Weights of a small transformer language model.
Size: 12 layers, MLP 320 SwiGLU.
Architecture: RMSNorm before each block, no biases in attention or MLP, normalized queries and keys.
Training: a variant of Adam for these matrices, 3858 steps.
Each number is 128 + 32 x the weight over its row's rms, rounded and kept within 0 to 255. Layers, rows and columns count from 0. Numbers have three digits each. The size before them is the row's rms in percent of the matrix's.

# down: layer 8 MLP down (transposed), 320x128, rms 0.139, rows 92-98, columns 0-127
# gate: layer 8 MLP gate, 320x128, rms 0.144, rows 93-99, columns 0-127
# up: layer 8 MLP up, 320x128, rms 0.142, rows 93-99, columns 0-127
down92 095:128195146065098139118171091154105136197137107111149102162126120115117167117165168124176090155068119130166123097080123118111105125157108102084098099097053177103087129160144171144157132151106142147085104088130131127121129113131197129072100174145153129127087128116135151128202126029147197154165149158067176163147115151063144090128119112095103155095160169137118110152137166147110150113136
gate93 099:150131137150072141096097195173150118085135133114078133140154102110094105102168179073191111152167169119172167129144111126185148121133146205081077112100186097078142155153144132142130163170155096104160115056077093112146106168074133170089128091097139177200112165088098066131132092144106107119121138157124136120104088155104116171164097122116116125150082114157136120123113154100064113144111
up93 096:178166174142091142123163139136128157122116149162156113152111135119150175153092081106152087113141109096146096175145106170110137207086148105204127174078114141172137149136162089093189076096131137061128170119169098070117139147107141112063117167076155114180137125131073134158148069121111095139121160099120138126177109097109139153079062120095082115120136097169142103118161189125146091126180
down93 100:068124149033098158097092128140137111105090138109133169114098108117156089159130119142110106145101118187103101100128094162104122111156125133124075192156113165131184095077108135121088102108160158107194118130197170094105145140154131109145130105183122085063125108186207064078130140130118187093135120167171110142114134121166183127109148181110123154113132141137084178139080068131132150105137
gate94 097:116145163077098150128092141118115134107138138137159151083153129095087091086107147128168133152131136163108064174092189171117178115074129185085099116119139100194086150137122183127093120132136080134116098102112128091185142132188127115183124066088147128154110092099120151085141074117146058107155148150107205128121172172101132135152078170147101102148084070158124111152140178187127097131096
up94 098:141141143142110110134073113150145110101119085163142120135151092136142154163134162092132074121085180127148108120133172132179122142201116149153098144160088119109132141150141135098173151153242103141116041123154110073112098167143144159115154094164078107173180161110173114134128149107083094138114163150147057110110114147114142130161123047115114132113141121152157041056137068141116123093121
down94 100:146156163132157127172134146105094126105134113106111128113136082160128124166065062195153127167095124136112083148144106134129143083130127179128121116166158168101169088171149151104175102123133150072106161140147148087140101120132173157163136150130133117104170108151114102128156127141183133087104125151108088107071145086001119148141107084110097162163139144215095065142093057173124146093112
gate95 096:198150106060137168191107157128078097093122166121167142129081090161105172130097085125107145133129142175171204116174155147111148132116064157096089174133153110141134145148121147165097151118137153200119122120125137125107075178149120088100066140202076134119115184164119080116093126155098149115133145102146152113104124115144122083131079140085106131077126085151075123123079120125096149048138
up95 096:155128107112126178106171111106113135091120104089142111108062154157116144138134103181125072181155152163145114144105111112121172165095175125133141092173139079146146143158091131148156160120126149126144073171125111115179182109123149123074164147099141099115119127100169077062150111125210108087153213179163165158164180117131121150153105123064122116104178114134134197089143176173101162081154
down95 096:152176116158193127181158092124139137127152133171098093160138144109148121133176128098118192147101139156138136160210144134122140143117105156132152094144144143171169080128158100144057117085081133119136127156093133109128058145115139176099148143140086147178081188117140124053171133118121157138143160157192106099158151161154186099153123117134140143092069125080071114125092175096200113192127
gate96 100:167162089091097097128147135101126101146109207126179088103122107140150092097081076075149141080103137083164127152159111098163075120148083118121148202185174095090133057144195113117168138149171061154135149117124151128119131109081123165177089099112165125125114151119150117149132130125126149124141114169088112133086133107143110100069088092144154088208088066114096106162138087141164113102115
up96 092:144142178131114089151128129112081166138203079078138123108131139105166125175115147148177148155126135091143107126124148138172140103146140095124135099095164159174142122101145115117165064126106076102155221091142180140161142188172099120137134150095124102110058135054184164140131068155128145143081082112189117147177152117099147136184150157098097128076193139133069166135128150120121130170126
down96 093:153112077163117131159072123147129100079123146158153123119119105111078073122101148117169193087070106106079162088154160118138145106136074139100104112137207128153111118103159142143054106092148114145190169174133096152138072074107110136135116237111119096071103104121103136093118142129135107147110099141134190158197110129160108135159170108086108181137116098071126114101137126081148151130105
gate97 090:160151107132095123073109201085166152109108112199137121201151144116158110107122117097105104147125191115081115106139122102113150118120095171099156142149072182131108204115116161149128187147199171214084072125145161110160085157103152118119155150123139170143123165131158116138122164082115091112167101095125158122127100172099153154166110079129156088132168090182159157157095094092110141101103
up97 094:132130084136175149138179172185116061147140125116121148067109080135123094137120143095159149085083155123153141137121115140053131144130132136180124164121173110060157128132065047192110071113119112158108141137141165124082115122110167177132127162162100113115164180195118116137160098159140108107103155111099141085140139119089129147130120090083144188132149179131132081174183162169073088159160
down97 100:123140104122088100118166135111074130199097149162146150139173129154142113108149162103050168169156188155125129140102120095090094120065105150091123120138094122130041174102156200085065122126104149122131197137106138197129183109109128131133093103124141137147102089083147128138097122108120098114150083101117147149101137145243166108117097150138115105089110112096120176194118098155143132115141
gate98 107:120100153105174147163093135145155134110098145146157117125158140117123152081049090125134143156139113112157072130166093160098135104116166164119072157105152068161103160164154106146176111092091140133113169085168132161159118198151095153183098171122177142107115121171138107121124134181084185121124152133097119142109188154138160112093098066064138102185184065158174107093126106117088067126165
up98 093:138180081195125172100106060157157109141131159134113103132137162119071079128124123100175138150106212099096094126108168145116077095181087158086098134131115087087116072155090096109129083173101113193132120179104085122138179132077079107118159135164096131111164117092105167167156128138111167149114138119129135103207142151101155171093127139109179141130144211091140108151112142150129133144173
down98 102:137169108123132104135139148164091122157123163098065208115118148148177131147112161134139129133087122137164143191092114099140120169093141142100077092161133124151117089122112154138092111137133141086152112093113120121086112049168076153091146121099116124095070175078144157179177128177114109129125154067167144168115131095169123136101143184146104169113100144181139160171121131118189152010096
gate99 094:164119152133118178109134167060100096088148099161128110121087107165083122164140113108071107143121158171056174106139096088175125095125127125150151161183117120134164114045069104136140153103116112078125126095145094115127099100155120110169164162074101077094074139091088105115143110114176111207118179099079176122094117146130139116108194138118106097176097118086142125087087114117093173140092
up99 095:122155138086152166099081053123089154135202134073130097126104125113132099137087197118092134195093111157177128145126122139142129141134055131141130128148173108121117155091123148160099100120145166146082136052101159133151096089074063064067136140147113169160134140131118178118148161149157141080119116121098063151081123135131135126111071091127175155131191124130152093181093113131114178100167